Each number is 500 + 40 x the weight over its row's rms, rounded and kept within 0 to 999. Layers, rows and columns count from 0. Numbers have three digits each. The size before them is the row's rms in percent of the matrix's.

# up: layer 3 MLP up, 320x128, rms 0.322, rows 66-100, columns 0-127
# down: layer 3 MLP down (transposed), 320x128, rms 0.298, rows 66-100, columns 0-127
# gate: layer 3 MLP gate, 320x128, rms 0.311, rows 67-101, columns 0-127
up66 098:485463562448577494480465552490481501572481496496504470582539514533526522573499540506514486581441469469492491470578513516498536506481464450519493608473446550461537525507493439496518493494500493443499455531494507457559475434456433463517410523499448466475508542525488480478556510526479529528484503439496504487500475496479596571471467456540499430526627494522569455528491472553459454480521
down66 102:525517509582491512527463448448554537526585452541551488512493503544474427545432485509545551471564419505417453474485434469517429502528491546479480510527503530561510485458511471415518467492520489511472490486512425503534454502520563498494474473537547443487432487498531551519505565569492455580438534523566529464493506490476500438436478450564452454520436555485551530486491501519539466490470
gate67 103:517501409500483530483528512475533468507504470480503537534478564493550474473437487521552465506527486465473492498520479576496421476461490459531516472559509516507533460476498506503484520569489513542413528470470470507510462494468459460426520446512483473408483605490485482515523547570404539540534513444535495474502512508624477557566500489415434460534501483435585447535531505497536484449525
up67 097:530497498519503541569516548445533475433453536538523498460465436465493507516546443485498545389552534510467523517401492485546507561542558527463466493512499462561526474554474584530541483467524497481532543451482493592518475480583584476525481528523461475552470455514442537551474530517543479526514516481522547612543504535521489461495462481559513554488489505494514538504560487470473557426528
down67 101:488514480462493507478424503507421490487619480521533537498479447513541525516432484431520483518492588455526505390496562492547464490521449539451520520534535506418554533553566479472527534533475435544479510522523449516499459523498512489469471460471532501496530458426467534471574472494461459523583465473469517528516504502501440482513483567427487543488500427466516537604442488471515476472519
gate68 090:514511542478436480536536453454483441502416544508407496458483450414553478430459510525541452462525547441460483503500506451499522508540527451471475450510535455505455459457493501533483436484531532522490514563535532494512473503556501519492543587441560455534568452476490538539545518543513493473551534486483505447398573456468469405532574509456529494496485513522526465458485556520498546494546
up68 097:577518448468505568512477454455519507513445521526488500522437457484536495433501478534505537512528548519486552497532525517522517553507549496508510474505531451491454515528483431532501426539522544483577424490549487484552425524560540507496480513400499530480540450502534449519507417538528624508487528461447471430456463485493495420541585542493508437494510490516557574501471526517537477449551
down68 088:430483510556488424443520555560524481482492491484510506487545568548442523624432509528511567455531481458500470474447454511478490494506495454511515554480496505510520526505499517439439532440516497494437494555523450518499525581500496528478510437503601509558445515505440496474478565443520467507492459528500476534491547533560514548457421535449482513524482495571498433553497554524474563534426
gate69 103:492528477503446507435542552458505512541468469491553517543564549490507464539460452490503546536458480559484518596499520424573478555484444558552547464428491471525558523467511501501548523485482476465546447546491538492531450504476393509449544505536468556484453600449562505549476511442446462511455480522491476558561517492502513503460515454520485485467461546501568470502504482418526546560502
up69 098:471481476474434467541450551476479416492503573516512526473523495473497590514488431515489547538491538544519537511545459446485481548514588531489544487505438528591476469483497441484454582485463536480541563520479495538505446551463527462424557490494489496511503572505520475529484433468480430534526520542409561505526561478431535496484525481460508542506467496455439534544549463444534526514568
down69 099:423456527524556537510511439470474519431471588513472459488476512521452520491476521450573452504486506461548440493426525568498510475487480531457468504515463493504479467525503535504479506556576563594530431500491423500586512601443487487489482528474520493536505505512501486515524530549421481518473531507461459462550509565498489500512480509496477483476521511503476541429467458537412399404482
gate70 100:519466506464563501456485507480549592488472546475433471539447458517563534501567549527542499480531564482545448490504497507549528449600475506495566524522555509500486510480542555406534590450481478544426506535484459510536522572522558564460574524511541525421456496527504471558495481520554490549547538528525522539559502540495481515520443479534490456426448556482520493536506513491559511500494
up70 094:556504543517519510460518516511516461519567530485487553492543468517458485438503483515489524466476469509469455534531537469414519488588483504469446515432493471481450518516538483499532466474472531446505413490503512536535515500510475504437531578517507529534489518565421509424515560488467542470578547537507461460480442522492578515479480522611535455501524546445508479494515486597516357486525
down70 097:538477505492529569487439489520518558557478540519534566509495465465474496523430591503530493522520501536529454574547546509593509469434439528485551528539503521546486452540561530476510523572525470568504531564478461509565490540505553480473452527521442509549536481494585478519478433540538467484469422469454529546533520557509439418555520520450488528536557517484540467489491507473495586504509
gate71 108:517494500491533526568436511466502503459476477489445464548490492421461545472501449525525510472477515478535506501475439468541507527477499449578543639530523509508495410458478461463495454539415506558454539484491525502461512491441476532502453574448540489456483465463531477484461427428505507432513504518481459502489624556473450607470471478482476448508509520491507533484563512538462523495497
up71 111:492480512474493502479495568455517462477508449484467506434489417505575452488427525478500556506539448495538499475534523475513599441629506595497506508424531566455456550420515502408447473530465461527491465574480499551532427502486531468512518515544504541500498516543518510491465520565484497496463479488530475507503460485482543468474499532494517523530460550513562433521490521596542439478481
down71 103:496484544481477551428568536484513454489450528543512510521555554530461547508476539454478479457434586497532445490512509547546494570478486539472455471502480452511527546601539572564531542496546413455454522512501540475455524537491509478465542477449548580496521578545494499533564523478500500530541492450511484479490483498570417441455551510540500562479512411510517569500513470465518489499452
gate72 098:502510524480495508512514582484402413434530478423438492538452439500532508592524428533441523486530409537500519554516470449591490541591475499525490516491449544525458472496513471497529485569476541485423474534497537532515495531435503479554539492473455546473474492498548510478488481520463523506511588521434542542446465509528503513512483477558445473432485496562535478545540542506452483505483
up72 087:505443443462579445514421422478513551540483479546516484520594506534474459455508567505498505504511486531526487433519539518400499446399576507431486502472537477465534512505514524558473560511529468541508546433555509473528469443572512542543516465501501469503502516482457485512453454545479509534489456429583503487514552440487506528506533486499553491544543538461481570508488437474505499448431
down72 095:443546557555558476500557528503430490510481511491553437501475509503531485495527409581447585478516445465478504488475469432491447499560460447591425517503495517440517515485521518478531522539485480472483471552519541558502518537473507456521448419525487491445494506494530465510603547551481544499511569555472528526483554539569506533581430503501495476539481452523493485587527535548492525516493
gate73 103:476526487463506496484471504526508503465534453436478536468527487472455560505589505483389507507483479410430504442539503492561532479509471457476448505551497534534502521459481519497527407480489457474517603562567544513495584509504487552524478580509553532512488512447575481545436507438434508541476439499523435490503526469531442466521470411584487523467490498456475478474540550509518495497495
up73 096:474463500524502569473464578508472537523496465491510547505551485476486435436483577544461495483536487505516382474475513478516412498449521506444526476486498492495419550467487490494481526534533470484485487463503458515459410515533496550491569472463448492550544463605509542484491437553533546556550496484490556432470464565532461533444552486451432565472471488486555505517554527480455465478547
down73 101:523519455460539485487478495499501502472514474470522461448564425478510519458614519500435525500470389401447516480478531509545506506528494482476505477414537497427517485482478528469573465519451488482533467583572476509544498541438423570547461585543519508501446495461461502517536543503493499536484493501455498480452481499544520526523532426562486485508491592538497456527444518505489552430504
gate74 090:516512514494468480454533412521478464582513447501486424515544452435449488401500492547574502484584476509421529489438494448517510483471491522490500522515429488497490504451493434502530493534444486544565547535505548509540504476578490487482550478538558442495487481426469549479492476431533502414490501538562466509444546511539487514516546456489541464519493401594493558467482469511509499479514
up74 102:523458473501536436442565470529578453522496470517466497542536422502486512508511533548512467461461567585500552462466535441498465486503538473433470459447482491469500499508484387489462491523478559504550501525477431555473506473589461561491535444488533522527509503480540531459489462401553498465486423547594483449467509522535502477492509546457475537502452459568498537495511535452539441466491
down74 108:471516502513452569495531533538471441445528451522541507465507407564539424492481529478517482508515487477545477499462562450491482551472488502452562492495574489492478499537536534537511494484554485504457488530465473468564522480429462430450489506499455406437460566519456445576532524560494533507469500471504463401442485522484477472512481463544488458523455529562539531449414433524566537461467
gate75 098:541498514454512524482477465452497560476522447513493457524526472456534411430421509554495451452447452555467435510461531479424491549553419485425504514558521463478474495536552526491491514527496452514553465547560518512509428490520536554440525424501479530477485605445471460473570505541496503505447515508549508547455539506537471465547534551456573492536460479525476532514433493464527515537534
up75 101:469428539471491552506448518440522573448491513472535469500548505413557419410466493527428515531556463495454499545469547532478512516522535453436514522578529464490465541575496524520485504506486470474457512521549466455494482592537587534473508481548552472511504478436456476519523531509483492510503521541465459482481459453445536597544457567435536506501415496526473519568489506521513489521527
down75 112:453470532546474442490490486436472466620474515487511599541484451476503478490479533431493426479513568491567547451532543501506450499470484455514507465496520538481521473460456509500445565483464525498472478531497441448485516484540513510501462436528505531510523402496560473501490550442524557476421446447562510542597459570568490495503510502540469495474562558515477547471528491483423464503505
gate76 095:544523409546473509522558456494521512487498569447463513524499519555509571472531532403517533515556453497533474425540528465430547459475461530438440462529426448518468509462558513423533461513477453542510497503518494410533479463556471497528435511515498555471469500503536445510428421450499521579513460491513434504523495496447484498419496486505510491511455495544489554499531504434433454482493
up76 105:512427493532539520514548497559470450497516555534453548563519503474488532478553507526489526505492487508515487425489511561501492569533543534428445466458438527462466535540592541440543456479553504535470535458495440475460393452511527496540522519539501588471453495646447460507457478503517474538536518485524499493523479522469555524459510504523483416521448545455523503516491459529456440479521
down76 101:503514483510609471518518486539513429513475382490476493465482498487522462526505447546466493587544508476432500478515487582479457561486528469512521528411527560549478497472539514466495518409471506474435421475459511552506525510569539513421463532484473510502491432434466445419451469480534533473519503565515541481446535474522528498537523512470466506491495420514519472502489442492462495447423
gate77 109:488506503454446510494501521537453522468570485502554513436507512517448445567541459500525516507539537546492472545552433527489408464516467526512506489474506523460439493494537516515522502475495479548504498524550522496507453428520475443475476544519572546471499449451497590513532549502484374464539458532434446548555510498458474425581618535572541543501502513505452537471479499517463545472491
up77 104:531493495487487546445499476483531452490504561459545495467473458501450503460538441493542499448543497506456501451520496561533534543582516447480596432601455475487466426465475449473531459486521593485508432496517505460534562512482569533500509515511519444564568455533486473470504423506559596500472592465491559467449457482504552496476501463484437513535527513463491549481463504521527467512529
down77 100:461483564559517437501578491459541527467494447507407475442523551487560476551465533490531591529506468506528480507529449518548502492444466516518429517523521451515465550516521546485535522564463451514515556531514504542510472478460465481559450524478496530407453582452562477515542550473516452491563495493466541562564462518463502507497516523513491537491494453504513525552480557467547633514474
gate78 100:454515425525521530455492556574450451532456483554463548535505490417452496502462511529481571526560477583558499472533454446450443557548460468478572535512497506532565472578584488514492533547469527457543508514524501461497459529492545490536487460378516535516455581519526486464534497466499486510485538504476445492489528545517445475450516541488467483413508515499486457462482492461538517535431
up78 098:534544506453517498497505495527482522616442435457505455431519514441529530500494536512487553591469523549444546477542505476511575512499508518523478496478546525486532490504413456501471523461572495510540471539483519481510546508480494557558508519494569518519544477496543487504435442414581497435449539519523527520572439454536546449538554512477543495503532480518490554467498422468399459493548
down78 104:468494532494455500531485478451426413417487586492477557538469506509468400473439458571509494451561509448479430592536499545454548446495503521532512482428491453471499525520507494538544487495498452485437536509515467521537503563554462535493512525490494543484537485451504489486515511519429442527529477500433432459529443521528458551460477526515565441497438440489515510551447453498484528567510
gate79 103:517527458479577462495572505505509496442517451463511542497451501443403487540469499506589484503476472445543487458517472496507500484511455483451495447525521522536578483525466433508456535465486521458459538475444466488503442576560538489478482510547519450593518520511520464396454508516494496559484446432495605437522469613503475506468510508474438491468501462523556484533509530508482454546464
up79 098:484468554527603466485475568589496536541522459536450464421540459532493532532522513534495547530509469494448449450519494582459405503424561471407453522463473487521540516466555550528492512509459499482495439495428517427522523498477491517500455499514496450510492543564439563543504507541520478518491493512503531453495540536526558536415525590529486496517462555536535454515559495479501498465477
down79 098:580478546518509526507487495577521539473410436529511523543491472537568490536471493488529541440458469481441485447442480441530513520508493510485562464616484534517502456504488504528434527459491477522540495520492494537477417528462449551451489525459557538431510516502608483579544515491504441510527478515568450564420501478459516527497486491582512503468524473564508526518532477568476457519455
gate80 103:480502510465483510509499501444514471546557529462388492524496521527533473499525538499511514479548504499548542485453457441552559546492484501498492608469483480533493486602574568493509486496510456540573459520481502473478523479517413491532471470474437483489484490476571412475578545475488537492521440483452457475475558514445502496467480468534458508490505466513579550476497520641510490571465
up80 110:528448543507525483457488502538493548439477470553519528528465475447504540546479497509508484473478468449496368531540514575465461488486482479549531422503418546461449563453455426516516484491538569452461569442541535489490513472476504543535549509503533517531502475542483509432464476452495482557457556490565545510586517500526497590529522484490470513536549500494436431517549460447463527486557
down80 097:493484488405482517545458490502496493491499517453468526494538475552495496463537452511571516464542503519520563499424521486491481568454482435551451531484515450503538451644622514525492508524440561527572512447455519484491480558525494467559534474466475437495433495450456532490545529562488564467492539515510461504513470511515511506423512474501452456514493510566521528471493522456516458564423
gate81 097:504421511458461522466473480484518451516477486489434520480502513470460497560496543552407464465473480539506531509457542499500500513431481515455465542554498492415535498508495512437498539477458423525530501525528477519470535550423499527610485465554508538482436486471516457461498549472502444552556448416509436395562498473435483481442497545489497464460502474526481515519531528547403447545502
up81 096:479468570452524461558497512433582489494444473440452482536524471461535505471520546542436441515542469537478500528469470569448487504453541475512532514435512513420494470495457510503499465525465435462487482510537487507565475545483438539542523475524489543502490484396509473418532507501462515504549494507570395497567521468536435532478543550468486485609544492541548574544522545478508484502504
down81 098:498501421523486546423513521467501524538507486465427523481467541468537468534511477503536575504463556509555532554469573531452485516544398478541477483417539541503512508459488443542530527451516496552556468484447479471568433484520504482463492466562462564504539492536507412454496524509503547472469440525511450484507511557503495476523500455513538555447422514409464550552572525539442497468493
gate82 117:466522543486504519456437527516463512449605474511553472530508513467482424527533516530519513505546466508496519486499504435518484462496468516476604482453545511468481444587485526534600555442522454511495487499567502470485522443552494543492477465434502548518509544429512516446502419494470495464520502545571493472473498404555549537484504440434425511520491500444567458526479534567532520512545
up82 116:558503406475504400462578464515552475528458430466514460460521500499537533522477521527544521514512560536478485545424579512547497461535539462491508508479436471490529466462540433465439524479526578484508465523506487520499414493484551478492497482468496538509456581491478526558499537545472553606449488441453483495480495568558428509536431505537539469557490529552499494472514431501489468495517
down82 105:454455516463492535521505530557508540506537581544496536540419518509535484508533524447469437451532626509529528494502455486483544540470482529516510543527468537485489532498444517542500463608504558502518529569474594479467561484508557466540557433568558473495494519491489508448564525523496462477522569420516504550584529464470427463513529493462490479497490508499438545532458490532562524484486
gate83 113:543518505526392522432498446435514482479455524479518441549517546554510515521521471520486492481479528511558585532569499512498497508519539517463524520497486509486472546481575514463430481479504544518518597519505532519514506502463513397512505475542576483511581543487501471510535476543580531544545525522481478473510486540529469439437576491498497477476507557520451661467455522504466543526525
up83 099:517541485514473504504488533490465534497523509502544506409495504477490531481430506451508565594506486472447413491497503488555531443532478543461489512529433538547503481463501506602520494549489566488471478518522516516509503550470486482439514483498439474478377520518493533481453536520426431474462513484564501504555480448505502488530480481532504535563501425565572450441546490538573529500387
down83 106:494481462455529497465421468482576453543510378486468510499474463459384470504542510460478464478488512534470566488486528510461532533441477545479509529452500553505549532507456481469494531474458465472518453471496369465433571465504558551460492539487561519511450489501524504531445459554529445501462513520445519464542535466502589570545465491493532523453536546483517478574493483478498495483539
gate84 092:432467531466473521458473489509560498492480525549416485493463499519512522465509528482547558521562516597495544458531435453462491495515510489528426481502523456518529496526451539425453470480547570548532562586413480477489524491459496523493497574424470501460549466463471503488452456525493503449503438488538459425446464467493396535502471512528578508494498521500550439513460515452535532458562
up84 094:542506499540513493463568470511503502435453534569505442465509476504524536576436518510538483423483554477529449519478490542492566511480540522539473523485531510462479460499565596513504484529470504457482491474484492487566555520503520410522526570518484470463448393461478502471485453526552479455482489543450444444558469456509508418506461560488522539495476430591562533525536577520505460453477
down84 089:491507534426512444490450589421496447564552494478517560485459542500493421494511470524480429474479518485497501480491549474480525524499417451439497488489470553505532503467460444517506450503472453480522473558497468542469494532453487543498497405502485455509534541516533510426555495476459544570569539493525509470457451513474487554524573437419425431521507522448457528476487468454461529585509
gate85 102:570528505524439492475522467546519492550494511487505507523511475565496508491440464536542510426476483491458459518470474580408519506523580535486470536477520422502451522532457536529499434526520598482435479438554506558565524546571455487511531475477529471495573443594463509439511511498540521534434546515509557479448515533523510507464416569505461489520529533446546443473519515513562521492517
up85 096:485555500457577511516473534489471480532464484523531493505496521387531551529548503533478536567463573555452508507453471507455477535478443509429475429532552531485502452472448556514444459487540594468509512446442547468509532488484480556467466450434563483515467505467504529469466488493454518482410515482493515476527490505592488549452523443487569525521534483437522523470577425541514537538539
down85 103:403458536519556514513514497454493515463470567487446533481504503487486486441439528479464506489510454433566522489531538486601532496532472496434472506473453542496482467519512479509487577456530428461479460529485456490504598455629480497457548529442540490472523496542499506536499452517504468457545496524509467533468511466447561443455459541465511544427549543552487564493483481502448447418499
gate86 095:522563493512371492494476469574493494492495526502490528439444455462559563472532450453515503537504517476501458496510446534577459472568478558527514508510481522496468474512504520577462538604453550537506527519488445518556456544524488461550458508490529496536544489531477483426540531515545497435468472557441502417506596468478473471550553481528530481534472464514556503506467544474449512548575
up86 093:493506538478484471483518583458505460535534508526527426500522520532501477499468590472520500532553486427516492557462486498490567542501550470489492518526562543566547471476562544485536518486529451441474440515546479584444499470460582492474488524478527474440460545403525502554539490498427481447473529436493507574489482559487486505475521556479524538453466554514550521452433493515544518422409
down86 090:593568543530567562556557468507467520439478497518452504438508464515538516489548413493519472480554427512463516495496494526556396418471512533463515451440471507440474492494434550492445492492485465463532539498493488482568447475475532531498453473557467570516522557547495469489503529509583515501497466529498459464515526512476557511585510483521565522510522475494574503495556488538553497572559
gate87 095:536594512504526449519481473477594541487516467505461533465491524503504595508522515442487479426455531532508545473525510517521528484490468524410539584480504490473498549511408562458486518517515532556486460481516506489443512602561507501475438503498449555491492534554470503467491546483541460548500496515566528532482520536547481492594484528468529512478539466523472460517544441563392482475581
up87 101:460458542435489575513515510510434457507441433552573418511508449477571498484484484580552483556542503500499459595591444458482488485425529453527484489477498513449534500469558517494503441458566505483453510517535487472488494512465497448405502501485498495487500520501413506497477416480458491512470506492459474463426441506535510538504556470482517493547497531542459462561511454509513463414546
down87 099:530568475497466443428449520491526514531520537488502563492459442522417528523450508498449499488492471514389497480452547512440517489588465471451558453469476499512491477473523509574516570534502488491546452483491542451508507452531435518495494547534523455499466550577537530508456556443480482544497482497471519496583569513464436502448476520512479466460428475497469451436487392481495439544482
gate88 104:477533517496543483525543479448461558513537475487524495517503493523532537595451443457512551480532540559475460460539488541466555566479493555484468490447485517493582544476525458474515577581467500452547558537498532479467495485528476468516475472396541471420441548549499532431605475484493517474500543487455607512476523522513551496479427451515473530447507432512493531534504512520502437473514
up88 101:484468522495511503482507510516512455506373593478476451505531502474533525430481545436504514521418432364485544513441483491573431457506535462521549579472550502557532505460518519554497457459541512477429471463501485448541481508449496414482494556494455542499577473485531472493526498505484476546465485512506504543546493511537471448464465532482573470507504533477484454430572494504512499528497
down88 093:463542479559493449502566505525481493480591491444493512457448464505498512517504452539477487524481509555524503445521528470540571589504438495465462389533498506530552510506436459451519540519559454466562521478469517562423481462527512522519510525481526581473498520521546544452580549476482449479501541526495518544487485425444463512462544508533392463447519481506492525585484537458553495480453
gate89 111:462520484519518525522541515536525578498474541455473457515499509482463512569477470524548545540484545536555529431533536541528456567547529505573504542626480488568430478473526439508504485567525492498440547442453511521445457531522530460562471510487593489534511439492511514461470550500441454478493476525419565487534617481529508506499500510530447548526540504460506513530566526473532526510483
up89 097:475504455517494430530507507454484393535503427442547482457493474482540496496555522500521514477512427408416428535431475510505500443553454435501522427457508519447560481572509518559560454414474478493541478524557531430603513436486497500467489474510422523513517572497495484503536497540514522527499535473509511504552458545552464564489527471453484493477452482518497504465450527503504519510543
down89 083:526550566516524605521524476535532521459504524543502550456567510532467517516442486520513490524544541523559563401551519477494427582476532489541521528527495540590439489469541466433476557554553496476502519464497474517463457518512506504559458455509553501485495445516473510457535567503545512511512457553538508504422552508528569490532496518560525557535542498465537524546585506582540505500543
gate90 107:504531564540527452498497492563450545477502517478465416497495544516513474493487431502403536483470445529419524494526572544515559499458449485470481614540482471526486452545536523492502469486510506479573524508474551523438568504537521511437500535466431484447525607596527458479492550444538556502432512517528536499476525527491479478489557508402478490528503498503553511547527520519544541504487
up90 108:484405510438615488519454529498540406570510466495481531498527545520466483520556530539499495489482476501515505530480400529403500492518501510473476508463475536567456471543431531458511512477511477450555521532534543536498455512479450584461474490562483462544503435451525540545446498539460468514489459485464498460495526467558494436492508485539497542479559451505501495447382443494447479522532
down90 098:532508422523497549452522523537478540472505497441390572539441475491505598513463506508513553503493540511475435470472460446524539513533467516509470509497497477496570514437556483512478491471479420534487507512449460438533541486531472460502500535475566605488477529535504477427512509474441494458450466524513563535532486483537555509468465601469505521474469420510541540511481511508521497482371
gate91 097:484475564444459538535543540496518576472493504451423495484566498484594529529473587508551505514453513590529494472491543472525506490505541489462486561559546471453508520470502556497502469516435531535467521477515508495457441593517492460479473484472514519414535417476444497428454506457492471404446478504512433418488517539517466465558545489514429489475458516452509464499501522501567498459490
up91 084:519463551469554454493478492483453479518526482491499529460497407493497475417515492569445519425448465411448528504517467483455473485480539503514476514484540468489473439575546482466488572464472422445556536477528540531514520520484443505467528506493475527600441607528527482523509494495446515593528483489523491503561493477469523544427490502503479442496477404479522512544506570475475459538432
down91 088:515558591494463572531529535487487511467494490510472559557490520513549477577489542473578428515613408529516464442480557517542498475492489433404531513449576460479526563462517496502470459481480458505456491459455512512417486489511498471572478443477494537447495453509528514490493506513557479503488448530533451507451440515508427522593516507529561516491479583481488512492509518515532496472526
gate92 093:484506493536512445498490502426475538519457445510458479443551575537537582531510562495536461460516533405506549502454475464477442526572503500560505581483443487552510532461507521503485483517484512550541535455522482462484418557495448483457515506540531531505442479580562516530464465483590477480452465558448545527528520521531507543541518593552460474479543495590431528526522472493516479483503
up92 093:544445506508543518507533518465495515450413438520457474565466563500433526508442515529559517503416488419516579464532510471533467449521533488537476474519442465453533590471426458479468532467520476521473490433567443528464481481506470518528609485590532493495504518509548509566492489482527522493528438482450524504471510489513461502512495496508497458487541542528534565515560510409457512412525
down92 100:392515518551480496503474460477490510472533499572521458482578507434512470537539541493491474477516502456500492549518529536420562567527426523532516500576480526473520503561498541503521483510500433550504581528446531556498408598505452538484508514434419457488501499484518549515511504554488481599512503497490542466478498533470507511509534527519484567532487496420541484492459491562603455541500
gate93 100:524571505501463453468485480471601439432472453483566558505515519524470543501484577445456482517503508544437534553387530485479544471507522448486544524478551501501570493487439532468495496450489454457504452505441539518477560512478521530516422438443582534522534478423475497516476512507563513554455428503537475571554468546522506505537514469501558436514500544529484557541470462486527505525510
up93 097:511558499498508437499456487514573540442448498484526554511510515474513542504401509506471535440422510526472501546435576494498584502474467522533520468519513460443497456472482523436438459527481446491493595475463564511545492574498475441528475454487585522455460531466510496466493481480574488573476555517459495543569493568413468537450486500509542490550443495516509489540469488551534560490516
down93 097:476522437460486520455500567361465512450481550528468473478504517516477463479524501448546477547511515522522529507456498535485484508544420503513408439485440593486537518520593549534443560446533490521437495569510490472501524432557475502541542493447503522510581465500475465453506550518495515509520517469440517454502580473497480516511473447542548519453495482427574530522445476521461485526472
gate94 102:498459410492456509532490511494514529494455517532484503515425431491433546410574419505490506503510499488533561444497450609474464516496451447541534538538546515496566441454436482496563456449475545493561518523467493560516470492493555449503531537474552484499507458421511470515475460548539580516495462449456531502544568495474504503466496472501523486457431488501559567518449523518445493554509
up94 093:488547563471533499503486458455479469463522473500514538520589536499493490520502541532512530496501450533416461498462536440549497456477584608480466515505471523504476578466508552510455494569458456399443501539484514483529502539481498488429474402567505485502507502507478521506498567448457517519551522577559498499464499418489515478540490521482514554546556500447485490478527569473527502430403
down94 099:489490522526466510506459542487537527539467532536493502492472405614531553456598522519491500502502486442490465466461484558476471445415469484497458508523505541487520483522568470506473503522500499463553498480439540542509476553490503520448518490513555524516492535469548474559537504529484503454460440467516600496548554566542579479345457493515513485521501480538534529532483480493577432476541
gate95 107:518467442469503491551490441523517480444515516472538472520471543522425575469489511519512558497433562537543402553472561501501479526552517543508497477488453423452540462551499498474484521496522466528519517483452604578525485502544437552415487431488531541481506524437546512493487476558446478503426533495497544499513431478475591537435540543527499462500510535494476536521499581493562460529512
up95 100:506585533448453466523516498491474575458525470496522559511567521519459503554472454483499536492445549503525415500522524490552509517488483471541497414424551495474548455536448523555544484491586490495579509536514559502513542483509439518479426615451496521464487541424487512488478580461517529484464558496485562522497618435428510483489525457520498505534476477500497481468498532488481488511547
down95 107:507447558501434555511517526539494504519476469495530550442451453532550513493422556467452427489504483522524532479527531433512540410483491508459486473486467550457543502495479485516457512476491525569495435535487522498547522513481530504463493464543503459489546499527520499454470470589426462566498474437560447503534503527517558596540448480520563468449560504437411578519472488447441500565482
gate96 102:532476479548488498501443399483558485564520490494470493416506513524443572544567480503520452521521442505520515495494465514582485511514431541447542530553529571511465475520458521480479480469531477503452509453497424552553511475458451486533468520543486540572470480545545393487481516511482409500479479576506455507493531509468599445524554480444480536484468524476512479582508486541440536487463
up96 095:448455555466541521477520445495538518507512478444487525528611546445422540455508554494570528573506468496575453477470458497576448540517515469489542473537502435551476542520561496514515467440504415503532465518496458536509419506485416486573467516533489571501477531479473439471493584449507437501546499552486516523533449530485495480489485464460472574490478476498492540548539544488466455467482
down96 095:497541484506502449496501566427489517453483543569535468474519532595555432572505481477441558472510486536494523540434513445428521472466509601546435480551500542485522501474503540567434560568500484484485528477536456488579504471512576501462445495499472548499533532484533468504483514465522542507466550469550477485496592526519480504477494589583539504545515567498511493483538492465513566455490
gate97 106:475417521531509505528520468484488461536451492443457468492396423508480497530511559530448549476530419513472474466520504516476461483450557489482506546564468495533526549504515482466543490485426431509542483454523471477512551558506532486516498505524454530603539493539521580496536500432542465523543481569476568478465471529479525451529463548462513480469480511473530441405555567495539467558577
up97 115:419520470450458481455512471534528469455557584571495514550517569574530466510496446419543524479467528570510542499516586481483524465531475455562444505571494487426522439501511532447492519482549507527509588544485528515461471476484489515554476593464522515498489543514480472512439537523461555474494504503445449563485475493556525528546483503500578558551574492486508543557474481519522483468455
down97 108:575500485584459405446486496499465468550525497489560523500541481419477528491485553525553532504595456503479538495543550500457529540438510496462542530465546467488468515460468447519432434465452412457503548459513481512484483491526477521438485583468438489533437463424467453559472472452471521523455542497527560470515508469559489509502516563569464543534471536493515504426504470492469482524547
gate98 099:464512462489525533481525531493467504522542455546428528469594520516506514443485450491575475546556449526427489575563551491470494512514487516510549504475530490538505565531440532515582553549428522539586427556449516453554465568543494474463546476515476482478550510449503514451499524401506464540535477480484532553439489484483485419495524514490523502509507561538542431494515559525471502540551
up98 098:425472465542505481564552518540526539511532391519479528535510513504523500416537512452468531463489470505493458471489458520466520499488479485499528549402477538445513552438423478495520555543418508430504512510521485467456507526474416562488560513518572511490549491486527487414495492500493550483524463472513458546475429471491483613529528455518552493462481573491544445489514472463490477533588
down98 101:480515512499462462525499469487515511525486546553550496524491556504454480436446489437519443487474516567478518455560545466540456532526450574508469504463530515526492579488519381502494481524529457544502491492501413487563537432481510505444455492531467536570538534518476519503516521495508470476534546464439519461460486617515583443430471477461434475520594507543505458470525509518502441509429
gate99 104:526493468519513501428538468484545431464560402494460533489507438501509426444529487490554482436549475515435495501489478574442507453487511479482567570536415526478508512486501544417479495479516438524488453571576472512546544545454574518477467498490464470513513478494513561497521497487461536521437471531521437478410465450558484395513568498467511476500486512530465487512444503510448543491517
up99 103:473473493498505548453490341523457513529473503508538477505512509481501517593449483499541468520519540546507513459516499487476500466484502513481448427467408575557471472532470495461545523547576489504464449513483504463496514479481411459458488511543452537497568499519521553435476601457508516499487556538507471476481449477527522447544553469566521441502471542425509491488548524525565430544480
down99 103:525555543426517528548531465514540550485426438464448442476449551486554497493538465510500533521504482499571494530529537538444517507419566500529505532459574416524550474525504510537494462581438506520514544488472527538517432479520543553518468482546468458500482511521489451564503483540507550449403418540487534497523548483485486527510529469522483547536478423485563525490612505535500483457458
gate100 099:534505524482509539491568504493547574499490561446497444516532485414529490545508485584521525505390548426558591479530445510489474449503541486449557511517444498565448554530431521517521530527532459560420483488471436578526447528515483502490492501478511537516521462545445486462465440512570488467477529513514482553526510536548530468441500463457497488564494505496482489494559397472476497474508
up100 096:440462472517471469561562490459555515505430470477502520549490436485460444527531469521525483486462539440477479530528522529549517489583462554514420485429512472473572509511495544490498518504470530500593516512488522492472422495407423510514567536482513521443565511542536544516550553503454468515546506474526470481522462496441511487471534498552488416499531495518487505512409613550485499537573
down100 093:529577543470543536521435462500492349482477491536562493427568493481464500522566543523494500556548429462468551550489545535497497489447517468440574463525500514459590470523485459508498512486498492426492494515516522513549578512546561539499541475484476463503477463503482519494539454496505530523540474535556474454458478496493564494538491465526485463486458468489574485445588468532508507515400
gate101 104:587461393496475418517575438557482472565487490498465495506563474501456528471481459513479506491533452505515498532460479518511428556549512492527546444489493494522412535514555445462531469463457437434515462547453520467470513501426526478557483431537519556466505515500560525508509525476515431552468453486441482492452508528529501465557492489553442534472491525478465563579441563504478439499481